Weights of a small GPT-style language model, trained from scratch on English Wikipedia.
Architecture: rotary positions, no biases in attention or MLP, tied embeddings.
Training: a variant of SOAP for these matrices, 651M tokens, 4970 steps.
Each number is 128 + 32 x the weight over its row's rms, rounded and kept within 0 to 255. Layers, rows and columns count from 0. Numbers have three digits each. The size before them is the row's rms in percent of the matrix's.

# q: layer 3 attention query, 384x384, rms 0.0857, rows 243-278, columns 64-127
# k: layer 3 attention key, 384x384, rms 0.0876, rows 243-278, columns 64-127
# v: layer 3 attention value, 384x384, rms 0.121, rows 192-255, columns 64-127
# o: layer 3 attention output (transposed), 384x384, rms 0.111, rows 192-255, columns 64-127
q243 106:131063142126090072124141114162158104117188121113137152151054119189127088130113168094086130180088109150085069198121166087176119172136140116065122097036159127098144128192052161140137119097123151
k243 100:096137114121173086175090172125140172138111084078144127091128096134132093091237174157154126128114123090101153136124133157132162138112141136136172156157159173159146142120103157138189093128110116
q244 108:165116105071113118091156162109134130097120087119089113107153131100167131115097101090138113174116161146078127103149115141128055127125093149158084102136079128136120156108088109182201156216145147
k244 097:146081138154115093123065138132065136142124121153142130095086086157152099064151114166132135104117162149168077131160089103121159109169128142123193185138171121132110099070098118074127133107143163
q245 107:152083127186098143087112138139154149118149072176153132164123130204147082134107154175159106171049129088154109124153127081154129184171136118141159135086137141118079146153088169210121129125174179
k245 101:152161153115172128152160073117092101153144143148137154100057083135157156133151136107175143099119165205140080136081166144146165124128068142100135154109149112121139140148152168156129109154119072
q246 095:130071125125091167101113135128080130124117104046151171136087120114146136129074158162104131170138145178049157075176079117181105155056073135179173131052106111140194176141193161079106100104122065
k246 108:151138138127092052147191120066160104167078139145082114179129083175123135087125134097198107113108104069069104141141160182099126194130125106074121137196109140123154073102097168154145140075163072
q247 100:113112093131094127130020160098141155150140089106194119088131118126129154144124114151112157140084104141074092084140124161117135129109116118154160139139110124159118152168166176094144102164139137
k247 100:095172151133155131166150129187120118096182170143117140068105121069143154115153159149116151135131128131133183097159154139148123090076126078111109148147133185160093138146095112148145076142099144
q248 102:114181153170084133123118150118195118120098175145090102172109165109106175166092161087121143113162110148090113122143178066138145179187100061188145145127171154138176136120117118109141166161135038
k248 105:115136108151136133136152107092077154118129109078143206116139132141106137106119110102110102132095125086116066165107188095109161091106126120152170118123155154157098093123133099136116090171073106
q249 106:140170151082095098151092161084106145086134170113170108123139159124156082151118155130096196085117145151113125074076119157107136054195116118096130128134167168081111083142055167065106220135138126
k249 109:170113128111111082113118107124133105138134123175107127110166104123194072157128154137140107140148138153134149149145119153145120129086146132151104079080162130052176114148133102139108149098137121
q250 110:104112133152097131132115067152129146113110146158126162114131130137184127082157106098144117095110159044095168145123164150157096086164092161142092073157123163111150121155154142074125110124134189
k250 095:157117122138097023115029107106138160146153118126136112137162125156168169124113142141131115084126060149123173154131096200117156120178121109109084184155136184166170126155142085126125138160129128
q251 112:090119148154141208154184153147078121124109085145149150197113133136090101109118126161141168148097089179141147095130129162100045132149146195187106114140176150130144114103122162089082097103183142
k251 102:136137140143162159129107164123163102132107083123103143088123094172125110101141167104122138163129117136119117092092147160158140124090109071057172131095142102105162109103103155183117178148151169
q252 107:126145188135145114101167089148164124111117048095140166080113112171144173188127095133050119135069168175078149130044098132113100165112138095134081127142135147119099107119129134209123160155133100
k252 104:191185134167085113101119124137115074098116085114104155122104132134121126117106150165153171125163102196128133096186066148146116139151178085132181127156166106200143148142105131139132171156088125
q253 105:107114151089097107151116149135102136071143132169085076110070167125101114108166163100143124084165184157061135124100159138111121142105088141152132142042101164126150110135105140083126166140106084
k253 100:096125093086147092152087118177120139102115181151174147161109119095153137159151127068115128156093089116092111114111145136084152146156108157195153135140106151105129156081123163153172103127139113
q254 103:140087132121106113154221130078151162117150107152100165162117168031096115131095094135085150123101100160131085115139086141146134142200100122149112184119171211082153120088117106222127179156105102
k254 106:116145154140109110127124123153061147133162122138094093079067115178199099141132123122125125149091142147131169156162111126138143132109094183077120111106117147122150149128098146086150118113121122
q255 110:185162101048141139143130074121131107094126080126075150067143163137091112142092114153141140091082123151101111109098154171153098144098156169145123173159110112105098085123148131118128103094144152
k255 114:121104141157141156129105131109129143143137086163132167175111133180124131204113171153090171116142148164154120096120146173191163071118162168165152180123156156126143150116104078052191078187080079
v192 096:164125129097144129169130127149091151168114087096175157122078125117073129117069082105072128110180174159173129120147132114128110138082142130078086079113143080164091081061090192147094064096100160
o192 104:162142137119133131128126078045123151149097066109188181187098134109136105148114121121126167135148128111109103181110151176102111179168181141159115111166127077181125074187068175114195111098098169
v193 090:102149122145136167157064177151158172150100105116117144075020086144146144169139096106156088099134107090190100153153097121137123155138115223157146149144121087114090119145108147111087110088180178
o193 095:141143175057163150156108162154103115143179097103188232128142085137186154115115150135110110158106156157091083147113112193148100121123148109072128100133103115150096161178077138158081088122172152
v194 092:145120130167114125153054129097097106146103103098147131167179141140178096094186208169078158085142134109130128169095173124187110135128092073150124114113130058175114084148106140097117091127136128
o194 100:078112141158103145199185211139091154180095110127127151156106094157093140153102195199119141178125091080125135147072101128160100122102129097137140134101147149134114048160079091119124105155136144
v195 093:097118141148131163088159141163160151164144201136130104086160129139124131103171157144095162142149088157082066150102156112159136135146173154135131203126124141116107109209147166141190063172151132
o195 101:118187145157126078147143124114128216105147107154120077142113106105116128121123086151116104141092129117082131095159128093154155134135129130117095130092105158134097146100203115172134138162107117
v196 091:141107144124076127128156149073108125106191120104176161137081175123141116123078146150124152171129137099095100102070098106153157197131141075166107193170164148100092172138117116123150171112172110
o196 101:156130175153123107199105153137108102154115129167101107169129125101176125143159105098139131174219140134085125128151200100073152166113053079152147186147154135105115101082146114146130130158128148
v197 096:179124146133118100147096144166149191142170123187144168168141081170171108108126136119122089109108106069165127142099112096134074086104150165092125160112124177086147130124093101123162104114055101
o197 099:108106144125165095158129100149167156106123157207125113113121157126198102177136103076092161094165149146132118138131129140128100143094081120189076170083127143104181143145204138109130120130185084
v198 095:095114138152124142110128125134137152107182147183178139108109110062088156119113104075128097113141125134093142146180103145110099175171102101143146139134113151155106166147097156164092159123150063
o198 099:102124131116170121137099106080132161127093134112085105148149152123050094121108101118114117168065124085105179125163181153124131119142098080151110150138135167103086122091117182122217084151122102
v199 096:141197119128160177126068142066209098152165091122131118101118095161167117075077114108137097138112139158112120159113151162177159147117153146158114149142115158083093161173108047146137096159086158
o199 100:188125115144114186138124135104121117134092111121122089163146199202121130062146144150129145124158161135120119091178099094170106130156187103122147114114098192130123080068137093134117100078095141
v200 090:112140134096103153163169118160110156154156173118130068153094076202088097171073160168124119123098134123104136104193143144169131091112186114131122132131117152190100154152109107135104092134112147
o200 094:136134098165115103102137130097117108143156134169186148132182143136124100068152121158111094162152114117116120143031111095085128124086102153066224126156143131120215098147149170116148114157168124
v201 098:108121120129162094114074178181065073131158111105178128105115172164162138124128158099155072118118151130122163089126185160142100107129169125120104137127110137091155140076128137155118166101068074
o201 098:121095092122104077136145170104115080102119134109143084132112129120162113087184153130094111114223172056112166100159144150142097168143117153109128191136194133094178127104184154125116131154065139
v202 092:118159093047110144143145102065125143131144100072181134124112201110146125082113139104141164092091081150160101125089144168185130147082123128144164132107006127112102177126061097119108132121158120
o202 095:157123134086133149108131132133113130140107142085200090120145205135139170167131175116172141143127095149141098104100107112167139083180141124072184158084142160188088097129107057092119089138102128
v203 090:118139124175123144109114113102118107128061122103116117112084143166151093154130110162148133070142124119096184144105078144116146142077085149161192188120116189184109069122057098175118134126167121
o203 096:076160079104136108100113162130129119188109129114098127132108150071097160133053174089147129102123167115134119120098131198168116187135151101162108103155073092130146129082169150150147133152124078
v204 091:106129172130092149107136147128101155062123084125174133195116128082114179125160131177118082127181111152121160169052140143126154123172152093088174125128120133123082105115106092101161111155077050
o204 100:069167192112196156132187186071103078126163133149108077205062151097140145135125156152091121137158103187180210107132093101157094173106170065153099141119156161139184126140144073117168141136168133
v205 103:126128165139128113170103124112184165146066106102102144114086189106081153156077075156182136136143158135099103142138069154145085103085194123166118178103141146166139120129135098053112116146137123
o205 107:194139095122118125142163115094165170119109024080159131140168129163166126115120104176156117144093104157165097099104168164140045133160109120130186138146175122142132135146101154095104108141136145
v206 089:144120179115153135170166125107103100134114161106119167164064155085135103125142118091168170115129149172136143175115112092085113112117074105150117183130129136076149118123150133154132075158142120
o206 096:115141127093074172150114123104129101150126131122126136129122100134028124150144186115097145084041128130148131155089058133088170159035100165170130143050118165144173064154090078113127118097153106
v207 093:168142113138103102090140135149160117128163171158146127129107053124160146121120159151113076123169070121103131125084199139128127067110085156165119177042084139140130134080123137150076073136101160
o207 095:120152096108134158085121168143092180099112096180123140101183130098124120089158128134097132130150166120084148153117168128142114112162110102115126182116179164164146078124107130112077078095182096
v208 099:141123149164087188115183106159178219112176087130157124159120130097155227122136154126137112104152112152119086061148143163142168075175071110060143086157085182172122070091094125122168139080112175
o208 098:102104152108107151151124054058108132151088102072172094188140121123113121124084101138156086128131088077133140095116105178131136116124128103072114094159097138183150116114197127102147091095099156
v209 093:132106089055128117082166147188124038110131193130070187071113165118116123112097132108119171156124069192079139112128128150158131081120093117161141150184163152082107107133097151166137188083111088
o209 100:163152105146105071169112106107119091159175107153027147114139134166115123137125110098099188182173205086153123090179155114091145156149121146145137156133136139107120154173110158107057119105134120
v210 093:132096125180056195106157102146161144114141108116137089153186191075161173123154141100134080109111125093154151159172075118166150139097164109172102119097064104164173135174115136120181095126179195
o210 095:107196138109129124131154123112137152104094071143155096129210115096058156099121134108132139105131191086122136114119154120136123131104116148138119141107075196194095136124150132052099132120158092
v211 092:134164105160113115169179126109137109150148053145116172106121131135112150144128065140089170175038154105140119154123104121141096087149109177168144142104137139126116143077143156186105114100104065
o211 096:163145155115118109160098097166139132106172081146120112145136197118142153091078096126149102131138083200220137134048167163146105088142119118099148092167166098126099134116117105189149150116151067
v212 096:112059141107117135085162135185069085142128106135166032163102082151186150112162138152135135114169137147197095109113121130134148153165123174130143079053129117127159110135131117143122105145081137
o212 097:148085092089080159123147170117118126154123079115185098089171140138124097095108055182100103093085151104107108149117092051177175158129160162150112079066078121106137149141083091143177150131119146
v213 096:125120137139155086205143074113136098170130125117132156142159156135124097152158083176126124135158140120119113146184119136136184147139178081121104162122126066117134125121165121115127087094133052
o213 101:116138108117134096175158136142086164079166187083089108136116156133150147083099135153135157196112088124119138127159108116150154114156119144133109081096136076133184110104140168189102157085087120
v214 098:125129118095102075112174149163032099148142162116140072177098119116187098094118111149133155169096117144175060111063133117108134123133127134101150117140127130117125126162103110080123092150150103
o214 099:116178127136118101168139138211104086115122147125139140099170145131122169140164108098133191152132064141090095120105074129120127182105137143191091121157184123150078123163139122096137178119175115
v215 089:168080125168140106152108124109118171104136162132050103157128148082139135134122067095194172103118183126135138067087112156162142112066122126118118069095123157143155057093124117092167151099108126
o215 094:135116104150101092186090091096128149137134151185204151131150114161136118131133148011153172072108160102160092111146133188133112101093127201144085114160145132126169110133130165059121115097139122
v216 099:125073126122125124161169155161103166163163084129160079105163081125164190102090112117158130155080138127125125132176108088170117111114091157080157116114125110131113150130142180170084112207137181
o216 108:097122107105144126169156118120159122140106072098111135141186146098104159126180190102110101154118169162080114111136107100116148130135082183117157158184110075115137092194115130153154112162152122
v217 098:139127197133133111158159108140127075125086129145137116122120153168114111134102180127150107103109119142084146132085149119110086106109146128188135136162064080144082095171121160073131072118119054
o217 100:156117143138080120141115144141136119161130140115141139127107099127154076134147132125127169156107137125124151134052116144085061134118134092214159200117093141121129105071090152100070143127108125
v218 094:196155109107071130106138138166140140146148144083106140117151139167133161068163135055162165150090200105099150122121126066174128132151098164091093133113147132109123152086131192103154123127180141
o218 103:116126134134079114086131119164136130119129126133139152177162143134145101115063109111139166070077121112149144106170120130104084069152103129169068156129065166155065108140090127087153158119139107
v219 100:137122130151135138120116145171144144135163095135125131141186133140151150150143099146176174136182125086124174099133138195127087085168134145143146176142147194168189147192078098159111166105141178
o219 105:203191124092145181104120139115129140171141105163134099092163170096074124108140177052138171108139152178178120143086150185134066130117148159100111112120182167141158082120126207100136156102155169
v220 088:110103106133129121167136139171124127127089119114167119164149183161149115134168092187116138094150088124143118095091194067067118136181100104063092184123094111159099150088149096174105076120103100
o220 094:132153071086145152173132124172119102147031202134122119091116160129125028165126109115098094087120086147108201136172133141088138088123166089134089150147122146123174076154162153122115143134110074
v221 093:090135134182091085123117078117095097127108161145100095148159015109087171078133130157089131153136152171149141181129172114099076115163087111161122145155104176095131107095173085153166140142125051
o221 100:157167067160137115179144116129131146195095119073159139136156108109054155109125136082059111136139121115112133200156115131124191155124131153183141107100183168095166127075136107181100197095124089
v222 097:113116150183134133131166119105197136131082089093182188136086165145123138125143082168124085255107151143136103189111116149112075169101123099135173114127150152100123101134160129090127139138142137
o222 101:116139145146177091164096114092178090130115127073160123117093177108117169126115104205125116119065121123162145127124140092115139136137083168087193164095104110145130204116120137122110096076159142
v223 090:141143085141147063125172127103137118130129094133121165099166096159083113166105099104181117131103125128101128150107096163104137118139127147159150115132130107094163153087147188122069106102131117
o223 094:105151150086121066134104105119198144132156121114126149099108101120154191174116107118149124166094164153214173161095126115135133109146095153117143132127102114103092109157106166128150119119139113
v224 097:137109168120090121139090093129102093153164097123086144125107168095094160153128111115170107107115157106113106160123066100118136081083173143073115095134143096170205161092149090151163143069170144
o224 105:135053169098073138089147120134126129081121049186132086143074136099109130113104160129118089124083097119133106140195087135048159121054084169098120107161121160133095113135135131144158113122171120
v225 094:111102114098119097093143164107136107108137141142116159060130139122069140091163102168122125127158188094119183117148096158119182089180143141084139172062070117150137163187118184137116133097122128
o225 101:122123164148179089154124082108167136159179156141126130125157104152121150119092132094076110082131130150195079197123147090095104152108105154164098119085134090107124095159095104108110127123146072
v226 094:125157143107144061113049123083148204136131125157117122118171116139205149102107123184051119134114166159104148159156132094168170147143094128049188166126120068130094073122133170177216153083128175
o226 101:090142144174171153133152152130119157178104120090085162132109129180214143175090159135115119084141145145103137114093121184088129138091116100131106092125138109153108137114072079170207111140092115
v227 095:087122171142102108135085129090168124125055070179132134097170087118154121189151132137117162097133165132095172138109112122093117175213145073152156072146121103136124151135065173172178101155154089
o227 100:109172106099111094108153131094055164111119139143150153177116098149098169101105130205105092159095157152148095120111116107126131110156153101154153112092183141052162156163101145152127147158130209
v228 087:126080136161129147099139148150142098056151151128089133100109131111121144127108089146130067160127122181196065107160146204103209149189086169177100154130145101095151142135129153131143103093177119
o228 093:150099155182140144165098075127101101120085085161149181073117140130166106172057062113142163126137173177198095150155132135099139121153139119135102109136131172130151167119114068160135130096110160
v229 098:115111127135108158174082120075120138181164155137170166150126148126176066174151152118094163132122099134091193130180144125167156119111098115142173137119113108142126120060146110079190141155153098
o229 099:119097124161046175086149202100115151143125159214099194179129218132158134115081155092158105098156116071117122105115190168107113122113071143101144167058126125121155120153107152177130114144174150
v230 099:147124119107150151124137109174113127140107096136099110116120191107145071159098103088144132097171110120138109165180109128125130110161123117169173163132135130126073183112150117102096178124112203
o230 103:100071143089079170192177104132152104131097092141122155152154155101103092151125120140131127138135115216095057115144116087084092138143111119127137107169192147128195150107185190096142140147178156
v231 092:163103131151084084123187134082150081083113094141073115105124165176129204118100143104113126094146119066147104117106180134069164142105092144132119138152081075068154163088158171143122129107141127
o231 097:154072151121085141149157071082105147157163156145109198124125118119078205115146070159160146152148166164115150129145118149145122097092117157190168087077102138100069109120093132140133093096081067
v232 092:174148130139120139104141175131118189180116148109090121084178113187129142138132087116133084132177161085119139179068078090126133136119133112130114096099065093107147153140127100059081158100127092
o232 097:140124133141167123132168166062162127123156136092140141110121066153139123118158117150120131081142128183118181160095077068071101106139153166122154136078085138185126161115118150081075179135126112
v233 094:124124184141103150097170116139130126176100106156119036108166155065160104131103163160131113089145160221091170179123100118158075146085102142143188124119114152129134131102117112191122135135130165
o233 099:113106085115116160097064127097114163138142116107128131099150134070167089170065107148121074050062178072090140142137137153156058093088110168141158186095142151115131173104185115093126201131140113
v234 091:091137110188135147082144126088148119068075179118109114134110120113150174175111179181222149064183095065121083067129094072104173093043107111112148141136158122142093140140145129161083072156109164
o234 098:134133175123171180134165184140154100141140086091163114102189063122159157162120157188153114093119200171134118097130083123071153131102099161118151119182116153112172135090137140143059177159113166
v235 091:086135111161154092142107112075089112096150149136124087084136121125088113080150135091107110149077136177155152135204113093101129154107059086162148193181124087113145094096139149106103100143077109
o235 101:134118152104175136109129111086108121123100119161126118079112113127116159105179203117082124137169146098105106099173171120146146129145090075161144152120078164074124179114141121152108093110120100
v236 096:166149129134115101152121143106179123132133093121144142197151091172136154110121162203099127156138131189098143126110062074093157118164108130173110139127129114140158132169173120162148125190097127
o236 099:111145123141173126137062127099197121127156117136139101123121094065113165083159123185180123163107085108136056101159094131128179139118100191124133146105176132123108127122139099128183145135133134
v237 091:139066107159129095136159149151127116111094170120090026112194115097123152099142137155142147186153106087147152097083134089121079057115083096084126136132109100131137081113168137165130140125108126
o237 092:105159095135078117115125073125170170068182110134149131166129095157121140035139147134159050063137117144132155121158100105099147128146146094178218045122038146174139169137140081109130162151144125
v238 100:118110156163116176112118094147179181096136137093128150145119062120154162115161080148096101116106147138145143078137085132109129133117148142142183161145149110123118118132152197191143120096097104
o238 104:139171150149112104108085092175142176087120143140172131125161126111134141152119145118171090116110084203127113089110102132147145134120141069180140111152129110091144123126143127153127097184106096
v239 091:056092102118113104146114141156119093170124118141122091154111158121060157112134119104096093146142103108103135117059178113114079154120148106095124085154085093147087135133191183128184151149121167
o239 101:106062115056069072163099106148202093108207154087151119139046161141120115138146087123125126164141067121092124104104098100139120120145154085165116113116213088126119134156119128087141186120096144
v240 095:120134149106121159155138102078104117151149151106115167114092142174154084127129086146133103100087116134157195180141149110152220050128146122160161093146112175116120121108132135189098138132097152
o240 103:085097156196126152130120109154150111133133154102123156134100193078147143099110149046107177107152106122170099146108143191154140140120167058096121151139139132118102139133164110118095094188142165
v241 091:154176120149177107086170083126141095142108104133105167152133169194086093138126186115126163105180118106105127123144126160122124088112173175157185127091117154107099123174165124143142119118116107
o241 097:096198146102150129050148137086132129099145121154093151123127122144115112170087193136115130186129130141111143079095147159140068133131172158119173130166129094118149144121112105080150122084126052
v242 095:128132114095095113155111155119161132168158097149155106126115094064163069123139071092082090197122093115083156158120096192145147150131186146080097134136083136137133143136116134118159092188105172
o242 098:116135160083109112150122106128128115144161070132107055119130133100121107155202130098079173103123123120156070116099169125155152167137112069147149152147215167101092150123177145104114103147131168
v243 090:107157143140142166107165171117122131161089161160126081149111130162120084108144117123161135164104120140149150192067072138112132145065071107094097116075120106118096053214162155139145108097093134
o243 098:102115149134077110118096105102134124177195083112145180072122089126184131162173086126131174085155183117081099154097131087147121110059119106154127100129129149118116108172117150060118142108087112
v244 100:153140121058121154076096121162157104115112087203137166153092178096148047134113106108105154109134126095150156139105094131115089108180117163077128155169159166160107135105137180137152133138131077
o244 106:118116081069067149123112146153058140147175123153167129077131177147120159103103085133148154122116111128157110154072147075115184186071111135111147139143192114176118136126072153050119094125116132
v245 093:170166165091103142146171070097132130123070139141111160176092066145174117147142083146122149150069106151087169120096137149083140091089095136070163194171135110128188132108078185129131189094141104
o245 100:145120169170106158141123123129116165132103112099067141116139142152112096172151163090125108166161143117141155142111154143115151115115133134066139137123093159141143148134074194145128115174114146
v246 095:134106119165177149137121141120186139109120088090151144135147132178144179088104112124117129175123166090144092116110050163109099155121128146116182135072167156210163110165130160065115058087184116
o246 100:162123112172139147138112099094144117107113095179167098118155121111153196082139093148132137158161209083148124132078106123105153142173112135164135071095030140104128096096131124134146128110088113
v247 094:158147108162138138136139093130108132132127149149161138077097104107119128110086128115141170132101104153124152118136132086183115126163127113165126117152179159101127118169139083106109095164192153
o247 101:159126117148099154141165116161162106129171198118083113103126150025104126130068114170130114095161161117189181108146125115119187102126100099151162110094112128067159115123150188146087108120086152
v248 092:174129096105065131113139150152130131128111118176156126172111149055082149221154074152126082158108187052083101083098116154119089099127122112118141131169049121157099089194160200133069133138135165
o248 099:127195171047116156082081102171167102090136170105186118175111128142161191149172164137119110129108165160130129179130142080133106146100154197124097169104104146139117149166182149106169154122138143
v249 096:098149163145093163139112165133117129144109119116159133208081117130147093188136128177064123159100181155139075084153146109098155135098104089072098148130134144147182102164099148132114202152118124
o249 099:105219075155129122174057105099146121133165160107129164099111143192111123134156118158089156125110112078137159142093081176173117181069077154134095158128155095158140152103128102173112118197087149
v250 092:135131149097114134132176112140132147137121085105139105132115093154162120158085065139123103096080089117164135195152162121129179125111111131168102119155150129148140061119159172158096098153141169
o250 100:148137132069110130107105112162161161130103180010119169131145139112130108158108106165088173101169097127159127154158145170153169132120100114144100133195082117125127056180117132141152080120117184
v251 095:127076183173153156131166211132124172133092124157164136106135136162090099101165138126100139115145184096107134159113143196120120097202141091099089130087125094105146147089123108108097161142105167
o251 099:072117136139141130131105116114128123175117108107102066149098158211096129126148116129144100049156154122150175166131148122131131119127112136145094200092138162123162080116098107073082120116164093
v252 089:119128125179162085123134092127063140100137127083123139108144115136137091137095154166092098140118141100129158154153140071145088128113111121094141100180134118165091113165130117117046180123168071
o252 096:116140106145068122184129127139142192135077112119108201113141116072119155113167101158150108113116129112109167125100146187082171043144134132150144146158127099058143144112175111148174102093177189
v253 093:094047117081106139147142116129126115177142143111130142159130125113104183176067108088110125121161129162165167190116153083081126089061175133179163113155135097131167180123103126094191111122145125
o253 100:145060089105124070097104083145173107088141151165161118149126182131124097127156115086106136164113113108181102205189114115159192143086138097075142193125128143121118129132148076132160085094056122
v254 093:145078066107180132086173108146099175078117143058152129156124070138132188183077150168109169154115195120191126120149140133162156100144124170157199139063148128143153100105103070131121125090155138
o254 099:117121123133152087164094065065132110122069154104145188083190109161141105136130093095171095151091165146061161126156137158095141155115148152115165138069061146113084105168155082110175074104111129
v255 090:130187093105083169119153104111146168076084095078100153072190173068159122119116082104121073160165097124069102094144154106150152159144106090108163108107156103184082136109117124126106161064164143
o255 093:087098098128150130139175126124113187120059086061125143155137155196165164103097148105097154150169122097107104124140110133108143075153133124174064138186139115134111154136133139113117126114176102
q256 088:160145092159115164145119139144100125171137157142122146179112122147103145178111140112198138150157140112104136167176162109107113165187168175183065114125106177123109123096141114125125032134125132
k256 080:134131138094130124134195122143105120068173086179118137126126115117131112116118154191121118072127099122143164099128064092138133121076144106084123198123141099108121157162170181114159126101134138
q257 086:117111139128127126169172090122084097173162208123100145154097112108110093162122231138157141136188129158172178125177124128149122131132098090089089146158200089158153147083121098161171149117072094
k257 081:133121098176137088137155159110116088138160108140139125165179153111137160172135110166171158084086126074130112073065138120083073135120082109170156084120071112211126083141134178131123163087087106
q258 086:114087121131120175104138078101135161126126100157116144101129107127069095142131146083062127118118142123105100116148140124141104161149154094095145117184173149128121193157114076130098119092086132
k258 084:060187094082129098172126118179106104128125118125051142130092089083135091128147142125176139151123147145103195039114156116148134097131095138186134104164131178114105156049107131112164111161155159
q259 086:123108136100140101138139152094098076129157156140138100118102117066116122117118117133089147127206126077128206113162203042175139122159095118175156211168079110168123147139195113159128090150104080
k259 093:157137140091130159113150136163111191102080059138126201098171127132137158150109129106139148145053126124109093124128082163151105092089108117130125093078133152119112127132104085105151112118165148
q260 081:132087145111134110120150143163133126144106172126128057096146184136127144122061125125113161110164131146109132114110136058134153099159153130230082139155189103132147141152150168162119086098103075
k260 083:161155112122117103145170107112151196096109093172170130141153093168151175148122112136104098119098197217172103118117095141121113193180190097062086113080101079113128124070185159107124137174173115
q261 086:127161127118122133093112145109109142041147165206176116147132167143093085128112088158106092077134065118138125166143107085174081100132158083128134118183089115099116146126191120101103103119136062
k261 095:110132121140131141130141132213152183131100145088088098070083092070060095161156176151085195182117111138140121109082133139153125104116105103175138105170114140085126180134097150230120133180146129
q262 084:118131131134150168126113087097172113114111133127098154111139141102102164116107121131160091104175122112098079139144166107036195134113136064117142101100157175165102140161120121164136151131167133
k262 091:073145117126084110092127113061187131184111135133137115148096114150144127098099136144087111120124153109126069092149136089130097111124074134134134111146132194131096140085146167141138168164058130
q263 096:150119112142126157152193083072096101135107121135178177053125105163150103111121224123142141100118078068122156193134148124103084113173126131182098111099111076151158142116128140083127107117180124
k263 099:090121133136131150120147145095068113127193145160134120161084121102151035160182159133160122143129128123118129113165129126122205155116161097137096149152144137146132151115071162153141069142096112
q264 096:152116126090107079194116101116147074155087134169146088084101203080094136134053143146140144173101127160143159139136167169107147083134105137136108135151104045112102081176114101119106092112145079
k264 097:125107167098146113122110136104115106149161144148083122141187113155138118177182155147099112147126133137155175166158124137120157139157145129140146152146112129121113086169085098055085119117139189
q265 090:151089159124171129102161134094161123133144123212109076142131106124130089148097117122102163114120220087101109173148145137150137140139184120094175132110152136128092113149153086088086147125113155
k265 096:118173144128120107101167116130111119096131114141116136172154138111101128121120182071167137155151142109154118142136096101153122148165091083118097138099110108143137110102101154130169129146064151
q266 097:108135114146111153103157155127111148194133107169101116103099118108127124101127134109183146076165157091147102145070146165149199147118118153060170138114172151104140119069088138128134088183108124
k266 090:173113153107136068141128109184111122126185115162091113198172118129114167114140142125118154145119105096087089075157097137171145138144086198131110155153102121123127079083098108101144144112102069
q267 096:086163190168133111177144073127136161118124130107113116050125132152150100134152163174108094115068158143181134090136134058103127153158062092121172120143153125128172144141095132128115159141076135
k267 101:133136097157121177135125155141171133110137116137142108079139126167102170218153089142149082106071095122161179098238147172156144108183163158109107113117171126150181150089133056129153112098096112
q268 095:120199140130159099131094130181158122120120189086117148200141084088133050145123131140072127125114162125079122121087080109174105151135120097181112100131160183129105130153121142150087101187097175
k268 108:115103106112139118176102155110163131135138139126108124100138126143051123137155119138128162107102133105154138131156114135058089098183090173156111118156174106111104041118175104101099172156085113
q269 106:197126130129147079117107127110143134172180183116112105110158083118147130086140125137139098128132122129112101078153130157135141126129141075081147113139101078102097092150155114099120148058146086
k269 105:151096161080102110143134131123089198101147134065098122117156114141057125157126113169136150149092176109120108085128101173167142148062171120152142086081119149120162128143130157097148078160125112
q270 100:115137136172148117153123154199150166173157131083092131105097111114124144168125170115100107116187088168077179157188163125170157111054140166123143149168163188141144117099090154131145144115123095
k270 103:161072079123094090146114133135139112095109140104139115096121132091088165108089098137104079157154188127182153128184118107084105103139114121129096136062157105148135141057127100173151114133132066
q271 104:131105129142130153164077137146132120099161122135114156136168114177075166101111108160130056162069171142093155122187120178128128093057144170135140110127115096144108099138141106150127114109108094
k271 104:166162112080142164127180131115076144102155073110152102136157100139153134118109180168143140163170122137128147173175124090182124171088111149121153077149112142114111123077099126133149125146100083
q272 103:142145103164121101123117108149130107142156184125171089088175081154065125194151112145152115084154132081173113077120096142159138101143149160174107072087116116150111113149103183159121154151092179
k272 102:069104131148191112132162162169183152151102063121113146209086137134140110097121092139137147140194095119105108158131123170151131145085159065088090140198150166119105103144136066101143064139152147
q273 095:106050116108145143183168049125086112110130123188126156159119120155071103137195128091082124140102129119136192135166110104097117127138116155135083104143076172144133188136166098131088082106118144
k273 102:119155123140110187148150117139098106163108178156137102117109125150113082158140024157147098103115132077173169077152116113095125126125113148222135181178125112094170145123151119128123149106116147
q274 097:063105124125119154126171096146157100143182125181140112131092084163097152106169120124144128138132161143102167064064149160143150184182076103082108104144130108115158156113127126075135142103109112
k274 110:077165184144154172153115124140112108088078091151155107154138146116085157145133156144140148103079130094133155140177119142169099116075121123079151094091176115061118124134115055087142114173122176
q275 096:131170131118105128119146091112085135099168131112151162167104152130174128157109133079127140106153119155150091106080178122137125145169101135172129107101110082114180196104162158073171189097078097
k275 098:141133138109140193161108120158152085213131145140130146119150176116142126093136140156179142130124119160105143135043092160135155146055088147196106133076140168108087119165147111142127069143170133
q276 105:139149088137083159143132100120168170139109110116086187123087115187117150140144115162115110129176155105084106116054127173088214129161161091135094117118100125146084114112103092124139064096135165
k276 098:100226123156174131102149119163099085104126122063132140102115073108146194147121159163067150068117124138100153174078205110124118129135116102126124082183083157141146132089131117139188073136142116
q277 097:078123119190187052086095156132119129165098154131130140139108092115106134171176174147153146157124145148218111182171121126134108117057118117117150114094153206100144176128138100176105121121060116
k277 110:160116127150096193110078161148203114115109125059093173111118083100164133062166109109121134082128160168093138123104142143162097139129167097068162139099083139116141112166153114103104132128112102
q278 093:169088090153159114178102120136137127081185064162181106177132177077121130105112141096193145147156116135138072110099090152135132092178118128067140184099072148124159080150145105207122096159114122
k278 107:069148095115133088167077181111149112062166027141120176124128121165112133163119152154084161109145145111148095121099162123072154176186160138175108121153090111091043146101120147158116102158100147